{
  "num_hidden_layers": 14,
  "hidden_size": 256,
  "num_attention_heads": 4,
  "head_dim": 128,
  "hidden_act": "tanh_gelu",
  "positions": "learned",
  "attn_scale": 0.0884,
  "init_std_qkv": 0.0266,
  "init_std_o": 0.00355,
  "init_std_down": 0.00225,
  "schedule": "wsd",
  "train_tokens": 1029000000
}
Each number is 128 + 24 x the weight over the matrix's rms, rounded and kept within 0 to 255. Layers, rows and columns count from 0. Numbers have three digits each.

# layer 6 attention value, 512x256, rms 0.0647, rows 503-511, columns 192-255
120106167103133120151139133113135097122140095120108152137081144076138145113144151101167078145149164126133110117128106131134165152121107106102102147111117109144116127127127124119130154130089112
132148096114145131118136159121105120140131147084107127124182114110120098080084156137157155106121159142152158111136187059118089113139125108149162130149148130170155171104116102074139090150150127
093070092127156130159143137082092134150126125139140085143096125148127115122134136109137107153140175125140125094155113080119138111125140130068132110126103134164122143096080127174153124121124118
121125145103131124139166089110157088146134159105143104115137124091123135110102126132139189124160146109147109104159108133171108109087088119143110133129074108105111133078091123114139168122122157
156171161190158104133122128070138120129109166098184154109074124149118153104109151097099116152142143155144144127118128145127124092129139144133172152107095071160134092157168157101125137085156184
152125167093115071145113118134129130146152091093125144128121113099134089144131153124102118115127129156105131093146157108108117116126117125132100150156155128138084118132176154122157148156114149
173120160118119095158113145118144152140114174139137147141128135098126134150094148120116067212112108128110095133132090178094110130166166146086121135133127121082157139124147149122126070137129086
106137110139091103129097104095124168132121144129110135132134134119134137183124157122125132122116143135138102106139144105118099117141151115133158145125131107100109126165179124127154114157142136
112151135142142141119137146119087159140123179131133126143122096160106160138099121099148114107136111186099092111135143177151141113105133115113136097177144110121120117123125167127127118103106139
# layer 6 attention output (transposed), 512x256, rms 0.237, rows 503-511, columns 192-255
131158102153128122101108143097146139126099154125170132163167139151107130101137139162120164135114083137124149153111150119130139135139128137145096093157122142150145128133096140151131136130204108
164127163154093134085111128122144127091133122174137147146089146109107136151150120136100107115140154120101149109146113136126104129145154139151112082147171141125117131165145125141147124137095172
139202136127117116081166072152135113098100141117130143131186104146106136129121135121158119110125152134133122126139194155149128145146118128145077133117150134141131118135140149134130136184136144
131143115120141134134099102118155155143109103132142144096153163131123116149101082148131118137122090164102127145125126144139141183131153121145157117111161202151145098124146113121138097122116098
173140133089134127096104127145167164110144082137072159128137142096167111115120112121130156172077134103142119133159160140168161138105110124129089114119114151126102148121100162148124143113112098
109126100170145148135121166160122150096103150122143109121130147158091140102117090122125115137163095081124104110113101118110133167171108148155116124134147158151141111129074154134124089121176106
134116111135153126101104100136126139116091097104105163135074125143175138135147139086149121091155139120145127110114160113140147106111092116105134131151135102152101100100153096136108134116120150
126126137068123126089129161182140091132121115094146136153129138132128125118123097119123122113135135118178126121124174135117139114114104175140114113128139118135131098074123110102137140159108128
126103127120120097106124121109147120127103137114111153132097163121143132156109110101091123178104141080147154134137117146164134120141126174108118150087130098075136130147144122134140126123140127
# layer 6 MLP up, 1280x256, rms 0.106, rows 0-97, columns 192-255
186166124122138137148112152125126123117126131122201132108115149140128133104163128124127116126115176188144151119117114067106126078104103134116138122144139113172156135140109125112162072136163090
163106123140145098102144108155131142133170086120148180112076119133108076139156128118121142161140157132138140094115141121203087142112147166104118115110131122142135177143117110143099170170160125
136123089138146070174130112113117131163089123106157149137166123132124149137187109123103110085130117150167153096119130110121114121130117148130101122105135160167112122104150113114106163122098144
108141098135185116084096103133124115144081102138128096147151110135126123158124183177145122114132159162141150139120111111141123142140126149088167101112124119095152082211097141118129131146145107
146109120145162129191135122106087118118115141165138146096123109138150138099157137120154148160109087152145120149059159155142084125125147160119058160114172108124156115133122150129209107125101090
140139114131124111128108139183140131110107131123112145115134153160201127143083113102190102119101104092113102148105143137149109082138107117107123162097133093144127113119117135147136157149105110
124161092136114080114144117174078158111134096120104149129146116110104159153124145108095140094150140089182153108120195170171110154126129152081113058164134124109124113151119163179083097149168169
134151120118152104161154090119149153139115086165067112136182138139172157126128161147118127157125167100109087098153123093146142131130132110134130085083142148114150117158122094152109111141105121
153153119098134127133158117129140122134134124115138066096139127183104174096127119135127136128114118106125145138108094155117141163084155126143089140109126134107122113137132112159121105107121136
132116112109124123140154135143125120091133141140100119117148155154199177121095144142129098102068179109145131143108087137134140119087104170072152115133099154102148125126132089143124130159118121
156118126151119147151151145112116110113146133151143095142099110132158091186153148178117125120119138112151198124111121113139086114123089106095154147115144123186116127109070167134141150089155110
071102148124151133133102133151123101128151132146102114112112084123196111135145098103155103137119144158157176133159118160173162137157156151137145127121124174136120124101083116152115116131112117
102156126113133147104106119114105142116125139147154178136126179128132118121135175127137153144127107137157124118142137105100141127156129116144115156075130128103132150118137118115105138133121143
193146109121090105132153135137127127105140118141122131135059147097107171166160152115147120153117106159123165130146152123089151086134139102128089155109150123135132100114104117106145134092089121
135142155148148109116099114150111102113122127159150161129112097143164159128106155180098128096125132155122140146147107159129132143153155123130096081101135094128131122173131095147127153131127128
115118120170104120116151106131149114159122142139118166147149113157086109104130122130124126154084130174099129129117119106134153092130128094140136149098091058138089154135105092120106154157124147
104109102146117146087150139117121158129138172168122134131135137103144151147110133127151094166129168103147122139110120153153118147149115147141126095112133092118161074135143141125108087097087147
098125124115151122116177097119107114150171107123148101108156104126099112124104147149194099168127131116147115153176129150132118134108116161133116114143119113133163184122144142146132115126093130
114121092140132097147132160084141071112118156109159128160132121095149102096128175074128140141130135104123121130132126124123116085159122164124129140129151128117132099153097146132073145145103117
144146134180112130100162147114101104158128157089164130163114167135117115160135102124156142102080104132112160081148150152169139139122120138132096135138160128083151134128148162171147136130144119
117110142107081140106164122143127150094110137143131091095106120114172158149107132174103127148140154130139114141134142129112167133161088155109092133108154178138106126127083117133113124166088121
154105127166115141150131116093149118113113155172098119122119157138089107144189130110161129134125121169146184110132155097115119117115127159139145142109126120114129093095128120099129088134119135
129169113115107152155103133102127128163159186094080079135102138150116128110135154137161120117120144131111112094105144133141147157116086138120094143103117094139106129113141138135133092152134130
181110092135105161167099135167072086184135167123102127133136111119112121164110135125165120149129123136077133128083144117116133124104044140104131133097134130120131116095145100115119145161152126
129143094134119080154172114171093136125159098111119140133080100137128112146120160101171101155135141142109145118136145175140146116164106117084144156181110160101117142110153134118146126138103144
141150118078134127098132134111150137111144102153115158117108118113164125115133106133127119138095100103128176101119133098151148102141117150136098155095127093103182110125121160138131117107172131
080096118109163175152082112120081139081157138149132162117138106082161158172147151111098098132140113135140134118126139089100157133114123165116090138148171145121091160130074125147103075151164133
178109101155105128117124160119121128117143118151143110148141126146109150102081159076120105120119109128146175121069104132131109152130112135138169124135170117170173166189153112140144099126135082
103110126116137133166148126121152127136098122133136150108117115147065128097123176185152139123166134095122135108138142125151135091131141092150169140135166145156144121146112112172118143116107137
131111143126124120125104111105099101123122170133170121145131132092145141112145151131134073162165180165170132137134109126121126118156100141130132091128079124116157154146112116081115123112129105
099156103128122139134113167141105071120168124121110103139131135126131157165126112098139105175126086106113111118135173136099159133152125080113134085113099122103100125139132103077175139136127123
142103118158123113127142086106134128109154120112136096134114131121163142095139094133130136094149173116114118117160129130124100112161134155126123111131137121139102154108075158133144085120131131
111128094079100160143164118120124097147157116133088116118126126114167160100121136178123166150160134142156138104083146097158120142101144084110122133111154103111107149150096096136094071131143154
094123119103132137122161122111140203171104140139120147115121139137075144139168145124108127108157123151153108122116141183134146091151090120105090142152163148123122119125146137142094131148121125
120141139141079131141133116102102081117164120148106157146160076083062146161091141126092114115151147120129160137117184176164146146127126118144118120163135150139119093136119053119119136108137142
151119139103170141079140131149134090089146140097157123130121123162156118108127116156141092136129112141098166148108144130137101101135113138126123129134102088137122155148112132140146159104124131
123149113114134080126120118173139091085164125151121166107172119130132164126141097139091131164170121151081125112147139128115125095154118050080065142109115125112102141077109130102090138140158129
108130090132135106120170086113130152139134108079154121093115124156094139113128131120104153187147114157117134130134155088090081122077139149166149144138115100158075125129134115117107104155135117
133123106142114107154172118099122159161101142158113166138136151137159137095125165085117104140077091103098145145144143153114095125116172121107153087117092131139112145136116117130127151138116147
131132160100150120098141124157121131121167148097136137139081132161172153124094156162116127089124149120129166123138089100151123125137124118113117161106109147066138149126118136147134140144087069
135126128127104097124136085099143154165147104126134115153137126118080085137092133120101103136103157152104079128118134166153142135114150092133146073137131081111116130113168128135139159078168111
143111148108137103112124125155126144136135095117148135129149120126139133134105100085097123077153127117164167114115125093123126123150095132112103146153141131153097116136085156146118157135117129
168147114114119107130098185105125129146136124112150166050115128117109158132107146135150090123088110072125111122201153130144140134136143140106158131159098105142139133094105144133129112086092125
142114093085138121091146134145173181088155114133123117139112113157138128131121127150086146123116120131128096111125160127106147159132186106135096126131139074129133121105092133120117160105083152
101120145111144126187143130097128131166158191141129122137108122083098116113116136153140128151158127136157129084120124126123102082153109081103168106111138131111138112133125148137150099124128145
130107115102098106162116093128109118079128174123107179080074105085108111147149106159127062139138143150112118107128129091108159137088149137138119178119136112130131140117112108179105119141124145
121141142115093141147154151157096132124127102068148146144118079086161140108096098149116102124150173092114121107166133134106121115098118138140147151125139132153135124152145147116143124156139105
085121155166126118107115085121095148096155140162147166118152120135133108113106086135109102141136120119186204129151152140127084139141141101140143112110122147114099108117098108134125078146122101
125145113112123147137108090137109164124146147134109149123119121155119127131148124140155139149102144093094114139087131154138072120154113131184102131121109163109127118112146154152119101131141109
170100097088051127182135166126112148106111142077079131143111128132148124116123106125143123109161174132135137136128154126146140066135164113139159116146149120185144150142122117170131140094131223
134133149108122110129172116107101149087133131101153110122164096099115118116101125150112121114095167126175080098062098150145170153125159138129095101121138149131105108138148125156156174142140101
124114127158102104153132109096074144131145101129145070117113101121180107186138128138061113144116139141155128077110154113140126128101104145145119135118133126129136171139127179140133102161154123
119150094150144103130126141153128123138143161114146128163142146142155121135129130086158093159137133133124086156153160141096130116136132141134112113102141108170077167087097133157113173117127109
096203098115179133098179112157103092144094116128132105137119119078121145084115107147154094123159151101105150171091122145179146092122135077126121080156137123112165109114148131135123099129106150
100132117116143145123148115126070113116158184186133118183125090146152136105114170167150105144124136113123132109185164107081129109121128147126115143145135167158157125169147152150095129075086127
149114157092122148120114148116113111117105140101131127126125132137176138121118127131136093180100111120104108144140115158135101115157130086166119142141137112151136082123098098154131103131130115
160163095156159157128123091140122085088137135124088121192154118133101063181135133152107141121112151156117152130110132135126118118152105126098088138102169117074119143105108102095089153128141102
155113113138153097164111132158092115089112122110119111102162130100099103158098154128120119156139169150114107160140130157138143139144158102121116114125173110166100118161128107161130190140110155
102134085120090128130132049136078087140139169171081136125149167112124106134163125122136134108117153145161161139121128143109161160167115116106136120147120150125110107121143113109148092092133112
136163095130127142170115126134094108112147116143114133147119117127155119152131107115135131155106108109112096109150180110095099110131128147091121118084102173110180132143103130129116133141095142
147118126125112154076122163135194194114159155124157136122137125113107105108120142161141130130135123140142131117074118129131114115129120104132167150088138118118162139161128157136112110090153115
110092112155134113122137153162076085140107117102177135119181124124124128132080105134186172124086063108147140099134144125144114125170118152153135130115152142105126130157073082122091155104096150
162121122111096148137114153121105150124122157131131126087174131148149142116132111078101120131143104114107115134098141146107102127099156102147138114121092107160111092122105130114102157072111133
127132111144127143090126133127089108153110165109109117141119134090109174104131169110134146165126150083133092128138175106104147097139142156135150101111118078166111128100135139060119124127085163
157197136150124109119136178149072119104109095120113154132087137161111115078085135127086113149100130108099139184137192152145155136091098123140158118133141136104163129123104145122099135096144133
129127070138098090174143150141086115163145152158144115137114155109087128122109124099121117146133145102112130157173144138131151116136157123096146130094147135118162136111151127152173148118145136
157155124117072136122118132132124148146121135108153122145202140106146153137130114098132122119136105124156117112092094126137152089111135140114136128131130146101124143127126111111108143147139129
111100084119145141076130148113115133112120115111122121132151133076130146110163149149134145180182119134118148122127126158152139114129082151109123161141140132111102087117146143114102104116136116
105129122108130120144196165136125181107137101141132108157122141114125109123154107138127153129097108142115135140170136160126129124154180135135136146094100110204110087149121099126179170121140085
100073130152108110102098160125108099129164152127126142096061171118164133113145163158121075108087170117076128088110159093149140166141101110127133165111152088141115100098150177093124181175135136
157121109131140102098108133108106152105123143173155148161109137109148141110096126134118137126110121106173117106095108135108115151137116082114136142122148111139107130102136109146144109113170147
110138128117124106147205093105148130131116132161131122094125148115126106101185126096170130123101141119106137142097132166126114155159158091074132153146113107116107124141110084152164106137182097
120149122188134090093096123114088119111160101094151150094110163167146120161140122125133128128147123189169143147128129104149103137114154121147128091148135163109111121142123104156114192134107098
135103131112129145158136156118097113161132064112114133112141139146113121127174107105140122141113113169123099123088155095132145101177109112156120112132132083120130155174103135154093149122152107
146136123132103110158128111121115148096133167122138102112117139148150087100106138171107112161123138152141141128117144103128166129102135126165123125171100171150135137141127123123154173160154105
121142105136141107102121119158106170135143155125146069128107147124101107150109090175116135148165141127136121087102158119128102101142130086160134135118147135108133128106131104110120114129146116
110107120113171121164144160105167136126150141107155100128146099161122135116103141143179137104150141086139094144139149140116128165081185147110152138161123127109132111116118123158136105159119143
127152148106146104141152128153133127122154101124094144163133154118156111153100151132099171136125114148131105111171130144134135144134144141122118160112096127137111127089142127122148136119142136
099139120135138136111173135138102068143160083114147161092144070134137140105090148197104118114140094142094188142120176135109119088117126124157157160124128114106129082127109134124116124127104108
138125110147136079128138130110124157098128106155162134087114108129162138166114144079105152139110176139135077067136154105143144127142136168120100145115129149114139094105118084126150155103131107
123113166173130142132161200134130095168172123097114122125095081146128143110075139077124138143128178150108159123113158120127116132120107111119119139088129132144143144145130151130120135113084135
090102141112136154125131153145130195120116156130133122136127116112114120110149125142122152118140131142123121130118135128115119137133123095101113143120125153138140112172135106130142142140124134
120124062134165109108118139153156082133135164145061117143187108134132143122137186118161130131143139142123093129128110159143175106104063117150140159159105152156116128120207120110149160109138134
078149138092158137138149121131091096150137144097140149082134116070099139111109142123138109175108094105124101148149176154099135089139132115099140110138115123098186135125149162123126154129102138
110161135146092096132122105141099080129126114105136140122107114158126144158112145104139078138130117100142150097096127187145143122132068154103141091142151114152075142105163113132145163065115104
088105138144117128083191110107132098126100127093139123132174136109124135123131143070125139134133121127115101152118156143160108118116123160114134136128147152099144132124102138134154172097139098
127128126121141110142155125117125130160144091099111097149128109106126120116117125130140122102142087158099133099112128135111132133101129123123129119177158129152120151124160110122120146102122130
138126141067162111129142149133136137100100126090108156136105110134149102133126124146120125139134102113153091106156120112114136140106110084112149129181085115099158119145102096123134154117108106
120132132167114103117117110153096121158115152142133118147058123118154118118130131108111115127088124158146113103112111085138147130135090167158121186111110087134098122129164155112138172136154124
120135126090139092118139121110152108111109097142167117133158066167112140137134150122110125132134150115107112108139144093069146108132120130115127097148155172129114145176127137151122149137108112
151157113120120098101090136184117101137130117137135104129129129150140131094153102113149105151130118146120167136159131159168094131132085147106142101105157147133127095088168121106152154157100127
133144135180123108125137110178154131109172095131144076122141111118113144120116125166085087150083127112102117180150092121126168137114113127098119106098101132178127118137151149144119110109107140
155149136171124144104166084148128135111134140146105155110102103124180140171155118123162116082130132106145101120112126129135103126080128129104156109134141102115104141121124124134066125134129152
129149132135142124127106123121148182124155149166144120138112131169111115147120138142136123145092107134174154145122143134137121098133102066159134117123096090129160115081073080133150157087143139
119120115131162157105103180125139147133149128106166106117131125078105112126109161120143108129128115123138101134142147108139080094168092178124158109159148106121152093107122117096124149159191124
132125145167151083141134122141093140130160076093154121112089117115100131124166176132130099154055124117112133130131114145105112145153131126102155090115174130144124133149129168136106133063128114
162154127158081080138117123120116123110120140079119096132125137111134134124111127128074122137118133146120145115080135103131117156132123166143164139169117115115157119141114104165139118135154141
107125148138147126080141133137117096162122125123138149136095076120153126099152115113157109105102148080154138143118129138096118141095108119128058138113075121124138124123130182167115141125180111
# layer 6 MLP down (transposed), 1280x256, rms 0.16, rows 0-97, columns 192-255
106126140167157093120146151136133117151117136123115153144117116081104124126114140127094106160138086130146092139118161137128091130122190099153139110112146138135120090158158127150093135143119141
123105158117128113160143172135101161112173118112127123135127125102145175167141139105106143150109133120129103144124113181130143162134152126080170115119111063132117096082130116097118066139150153
107137153103131095131145161182122119074120135150105100140134124122128128133068136115182157134143120118158081119135117105140138141094130153126124133095116131127126133176136107101166109107159142
139142135134101119161160159151104141091102122093124126149142093119136157114118116103151110164088116104116107117124108115142149104141116144125115157139115176146069116085118137127116102126118138
069157132139103129169148072103128156175128097159153094133104126146149165147145133097115156101158142096135093108131079184139121145171128105150109129172121135150132152117136099118101153139151111
151148110126143156113149139112122115129086139089122122189171144122096100101140124136131118130149133102049181125129089149127168124083183180140117126152075142137077134143131130090116129147115123
131121150159089147120136113135118100132169133109116158147165114158094135167164139072167164117134157127083183137118148164085051079151123116081123111093129136156157119125099115148150139168133086
106137150108115103153135138194124124113109147128153116125113153135101111118136128128120155139122102131096144098107133103099140108107114126133156127123149151147134126139145119110143116138133119
116135156134142083140111127116162165184058114075185070125146129127075098075143144116123132123160109094160138146142098117123144134084124171153096123099134098085135120117133141188121124164162124
133141156120111157099109142092153113105137154112147141132117091137136103133162099118116154130167071132117132154087122088148091149145104135113121124138176124132060156115139132127049108116130094
129126112094088107156082109108125111139135130090119165142110116101134132103135106074158126130116103107130107096109130137082164172116115080160098098151123126116119120142135105157155150131099114
127161149154121134105182101089150136096114089107129133120105125155147102118112117150098150106113149122111120124109151119109162164140129143158117116207138144143132116085122086133111141135159168
110105153096136114110102116122125094107125138112101102144113112089130127112095117124156115118136165085092136159161135129117126161135130173158142107185160139158079117140113135157160183121150130
106138133128162115098128125116121173084157123130177135131141105122180123115128155112140102083101128119095113139131103141113123095119110155146091145139143171099138119168128102130117152121115130
136130143143148166103126121061130131155109098123110119140130159155124123141146121094135117158141124140098143114107124147157156119127150147104097139146144080126142132129125182141142137128103122
108121127104117146144120141115131115164095107110155139139131088074186125105124118170166135151149151154158115133148148095186135144143145127120153131154110112137143135126104122131150105129121115
166099087120107149135137146133160147102116175130097122147132112075062157135142122127128172150143129120177135097151136117126160134097114097125133149144104157145105120162080111084127182123145129
145126127185139128091146142097115122158119158170108134130110107139132125108111118130068152188166102119130140099136123133083109128160153137096140148103091117105093103111157117098162128139142119
099099152126125135113166103124122129112143119125136151143134164121150133120111113172139152105136162134154150135146106153132204139117129149080113106136090095126157175104137130136134112119105149
117092146095153137150142109141139145132121099127153110094079118120116127132124109128115159132094091124125142146124136123126138148135146164112163126154131091149182151107107148135133103101092155
121111129134139115131104117138132110113094142128099106124124152121088112113153121133133141144120142148181148115126107163128107129123101171157170144114144145124125100087125105124159113163171095
129101147117134128102115138126122144135145070112195138104094146145142136090088117149121082136125165124135110101127106118081104125150127088103136136123151086127096140142148094125116148146123129
120096106136138134100146123136141125162144057186098135109119170119112127091115109142103135125120146156096165106149144126170120186131149071159148136157140123132154126164099074152158100121136131
088099141124125119128103128108150154105126091122166123125116142132122154097161125116115133150138143106177104151116126165135142091132151088173139106142117124145132122150088155137124137094128134
104110112138134144126146144120152100138136099108080117157149137138091128113159095077089134126121127140126130128140158156095087171136122112138145165154162147136132111114117149121121137078119105
119110116142117125127112121140114126144144177144137106100121160128113127153127153105116113138144147133133129116099134137132113157107106090099146131137161128118096157139115115094106130118138124
163145136115133093156130170118164121175087111122133103109096098147135091090115158117102123155130160148131154116114142132112106112116146148115138165100172172113124145156132117098139173133153128
121124135085150120113106130152097160123130125115129137109125119116117132120139138124129119123147123093117120147133207173098131114131155109117115123107148128121107114161085128152127169096112056
129150133111132151114131136126138113126120149115101105139167159150173132100106128118164117131145132148139140173165115117107156132130108147123066177158101179101114083123144127135114129128150140
125143146125112141141174168093141119174127148146142112147100102116097121139117099142111125150111074048139102170163109142109172142126129146137159089076116122143137087145127136148113154092139124
119155156107118176144108104144116111098117104169116135115083100127151136146137111082089140122125131171118112095123158143127119154109134178126119162128132167120088153109141138136108119152098152
110117112125175142168125142119099167132131126140151133105113117132138156132124136163115110139115130099129122147073117109147163096086122070131108140126131153140119142155139122121128128144155122
133093163154139096160108108138167146157142153141112097109151146137154094082167151091094156162095112124091147145173119115083149120131145135107122137141150150079116128124114158124133162099097096
154098170155125094158130151125123137104144085112142172140123109088096136106112129112091117120127135140131167122143162125100143130088147161111128115124107135099166107136132152134098157122133136
113145118113140110106097124172121133168141103142073148112106133090123119140113122135140153097140118185162073126144150177129167106118111123114084131108140129141149179161160141111110134141141087
092136150136109069145110144155146134111156114141146103097128147131098139130138128114043136123124128131153119131132116135106129123110111106122116180145163148097153106133092140108138136146118124
116092160174140136146095096114100121163128114158112123146136112122156131120138150110091127152127122134133096138149128150107170138090146120149148143123128138144115174127135176187176089104141153
079099135100122144091177153116163115158115157154092147128129125101135108137141115190121130124109087104151155135107081163135133124126124133117134116125128162099136135152134165131130143169097157
164123165116117133159116145176151114199131088139112133095102140088161163130102120111131136140126151131160125136074139119144153127124117124117107112107167103139117112126196111145128096111160124
120129142167106151104110129170155113108117104096100125091153091110142121126128091107136116111076147194050142121097114117143083125113124128179090120119114130119130092112121143143132176153143145
144105123118131143124148096129134120092127132129166147113128095087147102106170118104149158143178131143139159135123127124136120129104134169121102168135153127132116137148138126126123123138124191
094130133134097141082065183131129153100083162126163152158131131133129096133122105129148131132152094149090119146121095106108136078113100139084164125103117165120119109158134126151142116186118179
100123110126110132115134139160141093112101192100192132124110104128159165145100160123151140124122155144117075097121159135151098140082072172170152151121130132154177145126110152109098170143111106
099113171160140128131126174151134122129078149133130157104134141118085088087094153068196173099134139104105125092114133138108151127150134080139150078139126127111142132102141131145149096153134133
124142132156118136086128136100131125117089138132111125162163147139101135158089110128113107120121133132138147164154093166127123135133156157166115164127098107125137108128157104142136141114120138
114132108145174088098127083117118147145128107125075115136156152128136123101130142098086135135118170143153116131130141143101110078128112145152110142151110127138105159143127122113079148161148132
131109095116084122123146116123132122122142141134134136122158133148139157120145121153128121152129100129111066073089124082155134119124115118130088116132131150099110105184156116116116122152118140
108142107112130103132125114151178145091138092123134112110088140154103154148108140108095089145127152122138129147153125153147134154124145090102128136124167142153136162134121092103085163106101122
142164139100122158105092168108127141089100108122135114107163124123106116102114103123160129118149149138126186173129143133126173148113126129105096166133122119123159124168155109138128081177130148
114095148132176102119163127131120119130070139147121116124122118129148151131126159142105160069139100154132065090112168099146122127157103184143111141161125159159119133116129139099128134134112141
116157144122141162147091101123139131112128173083154146143147123097118135134124138131159096112130093126139102136135123158096147143164106109145109123136140175127126162124136124136134125190161112
114123164114127111139178126143137161095173128126137143140149166127138133122101103137151136114114116050143111152155096120128102097134107119143121116100099130130084114119120133150159133104119137
145121087080145151115159163134142144103127090138145088119105138120165145129123118090110190124126113135125108118132153134125108121131138147150129145101172148130100092143139109066118124150117142
128137121124111072139127145121123113147117111154078188119113149130085163136171139130127073117114116135131160116133144139115116178139083144124149173117137131132115136105127129111117116093137105
166143129101109135126078093143132081101153113125129139107119094097164093128144099143130151088142135124098179135113093116138127118158113150133150102100138095158144160122141136120144106124072164
108123099131111114151130132123146123143150182102121135101129176146133105133158126142146187133181128139129129162150133115149090129193137146123096128122156143145128124111089090110162154111148143
128143147166113115083133125131145098122132114172152113132151097111170158107148106122137186168135116141097178145092118086111147110143108146171158125103096161120159103129163115141166111120112139
152099165108107157128114166097122126151115165165152078116087140146084150121165097147163154099113103192127098098136128105128099145153126131111107148109148147117106121079133166114086103125140106
104125147117185120144148128151138170128092099099096097159090097124130153110101106114136140131116121084101080134141098139133135141135183133126146112153089106164172114136108095146152161131083162
106163131118143127108109124140116130131103122102117147116158141142086135141130164113173106074174170126118121152157087119133121084130105139153135128143112108103132123131117155106149148154102122
125075070119081086117132118147099110097126148092141129154136151115125091109098132140095149114099109128113142110140132128120111084124118134152168124135117150150125127123116082133134144139124138
115126145121155130114115116119102112127119123148122109156078111103103141135147115114135112119155140152130117091101097163117125141127100148141136167164133140149124155134134146103102086150159148
143103148109143125091122105147173167089117094109116141127127075152084130121102126113121130179095122114106086108142153100090154165075210165135116129100148105111153100156136178149163130168138125
136179094131108112169109090107160122123180136112151176113115099132093120141133145136147112083103133133112148120132111146160114124138122070109140123102109173138098160160120126146131115086099110
137130112155102121126088207115138135142114121167082144167178179142140131122062162070173193108142111142112062166058125115067126134126090133102106156112133138121163124085129116141114122097141165
123102134099140137100129105138128137159124095112119127133123145131145079077162121152143164142085120139137123124130101125116090100089124092110145140157119124125129137099101110157124159124129088
133129113119169101110121146122106148143122110157108110133140103125107091139145062130155158138166147112117130125136119134132154116118141133194110126152126076114132109076119155148104130148130150
133110112125119100108131090158135104126099134134106100177114135141141140142097116151104146109100082080103125142133142095125151109112109117126119117106181161123128118111166141121124138160138169
101128116167154176075164130134163120079109162065105107064099149157139094123169165135126185099126100116150080127123161140109142140170145124116144130103066137124138119120136117119098146090126119
074148175139118162154093135143149125111084113094151115155131163093118080099170149105097130120109115109110080149138129138115111070102110100118186163114144163149125129058126154127196120152101115
141198085127112116135152161129072134128151122081101151080123168128132122144128119155129129138161083077131116108165147101127137129119131148126107141142126111131146092130150190116095106102097159
100154126131116163097081125084131095160150123126145085136214136171096152119088114122153097099140145145102159140152136134119145156151134153108147092095134087104149121155134156116164183134080107
153115144156107137074112135141113173123110158117146107122134113146120112140157156114159153127151124130080127130143124107120102110167153193117112151104148109127119092117162160136111136119109113
075103122141122133124118116135143096131153176165129131113115163123134127168158130128125126152081137107151092104114121162114126133102156139144141106144104159146154124114135156139100118122130123
133095115133185150095163146151160147151157090139098112141135126151067138087118149108146101144163087171135160110124068156151134180157106152147125113142134145152113123138135138134129072133128127
116121137103119113123174118147117114154134108106102164151081145134166139113138164126116146107092131124176165153108128112142147147133139131167146143116138154172098126176108142151135143089129125
128149132113123118092105138141155154120117145154139125144135133085125120097140125117135098101131130138106125131126099124131122121157150086163137139120100117109114139165092118174171084125115094
129151124130132101141141136129167135124109131129181096096116147142138140130169129117140102126153143128112169107093121160156143184121157145110142113173107131125105098138114156112149124104165102
182139130108136113132145110144118121103155144159152142130155115151104114120153158106111121157145132156085087120122106103157086171133134160105141061116113141135151152145140146127123124137132180
106094124098124130115094123114200117163102169148094127156142117136112088120111103160136157129161112134143114172112140133141089133101094133154129145150158161125137135135158115101121147134110133
160131149172143146086098109127159152073101092104113119147137107112126104160134139092130104112134145134129128103160120155125136124092124104146150136110132100142132122107157119118112137123154141
123144105135131077118119115166160097151137074123119148134096150140089106113159099153114121148164115138184111123123105088147132102148144133157101127139116142159112155136136163117076126086155140
166127152128117133091149122122164122093148119114146146141105109172117087140109150161106143148099086133135158112117131107176148163135116131108121106135107163126182124107137149135130143166120144
163103107113129148174104125126144136131076135146100102109123110127109128074093117132160130083168114137139144125091071129158097162122079110119174131110154146106120143091133050081193125163147091
097132118152102124141106097068100064138069117127134135107113172115129149098077101088121147120131118120164096139163111117156094182111157135201100106145141135106176168131123145102141074108132133
143136140139173143109094107120110108149168124143127116132125086142142125165101146176140120167148110116138129084122111123105108139113106106118159161130116161116147126119111139124159105089122117
147137145143096115135105131126137124095133179130138148102116114151106125163140100119159139114146177121149081134152116116168099117168137163119132130115118150078137140131092161131142101160101141
122166157138122121099105142156162165140155148120123131130146141121108097108108133147107108160148106064100161107102116130139108119111139100138130122076156112187142175156195136131142114156113127
153155151108157139106145132110133149147134125140140154126168103146129193121134162109151178126123139085088088139149121134113117142126148116134149095150116154146139120145130118129136128080147133
116133101138150145168127131137104150123142110140107107107149140134142152104140087129156151146113131087128149157128169123099080151150156171159141091148119105144132123112129122134140160071094139
138125146124135174094117090105123146176158140117133160140132149133118139165122125066120154114126121066146107110112121149120163112114145154124155140128128129093125141139144123124111110110135099
145141098112131144173133132133144098136123182163101118165166159148153129166113106119157142117144140122157119102099138136104135141149157169127093148119093133119125142052173110091108123154114112
169109132164137101134128144144129168103106114111133116149145127151104111170099133133113102121110115100119111077148147116127116160119102107073103107165119115103110128159141136147113121139135110
128095140121136112121100088170123131141115120135134131117149161122116149113131129147131175105109127156139144130135092171088113128119150160153134146138162118081102142137110110066097064146114170
129154113152121104175126107137142158145121130107083088116124122127123109153140137133126152136119097110113066125120121160129138160129122097118160136118160120099112108156113114164138101142106138
084176081130151131095114107117114151097154101120161156114137145115140140121091125127141175106154130157149119160122140128131163146138116132118120160102095128150137129128099128139119133125118166
091119128158120125134140092104148144146133109114134105156134153111101156148153160170152097150145149143136135156123154132118136141122153146072093157151125124101116094114106155142126105131111123
103087142196155130118125187060138139141116107123143119110164132070109117142096128157146139143113111135132147178123124136111118105164111110098123147138156123101124154118178133093114148113136122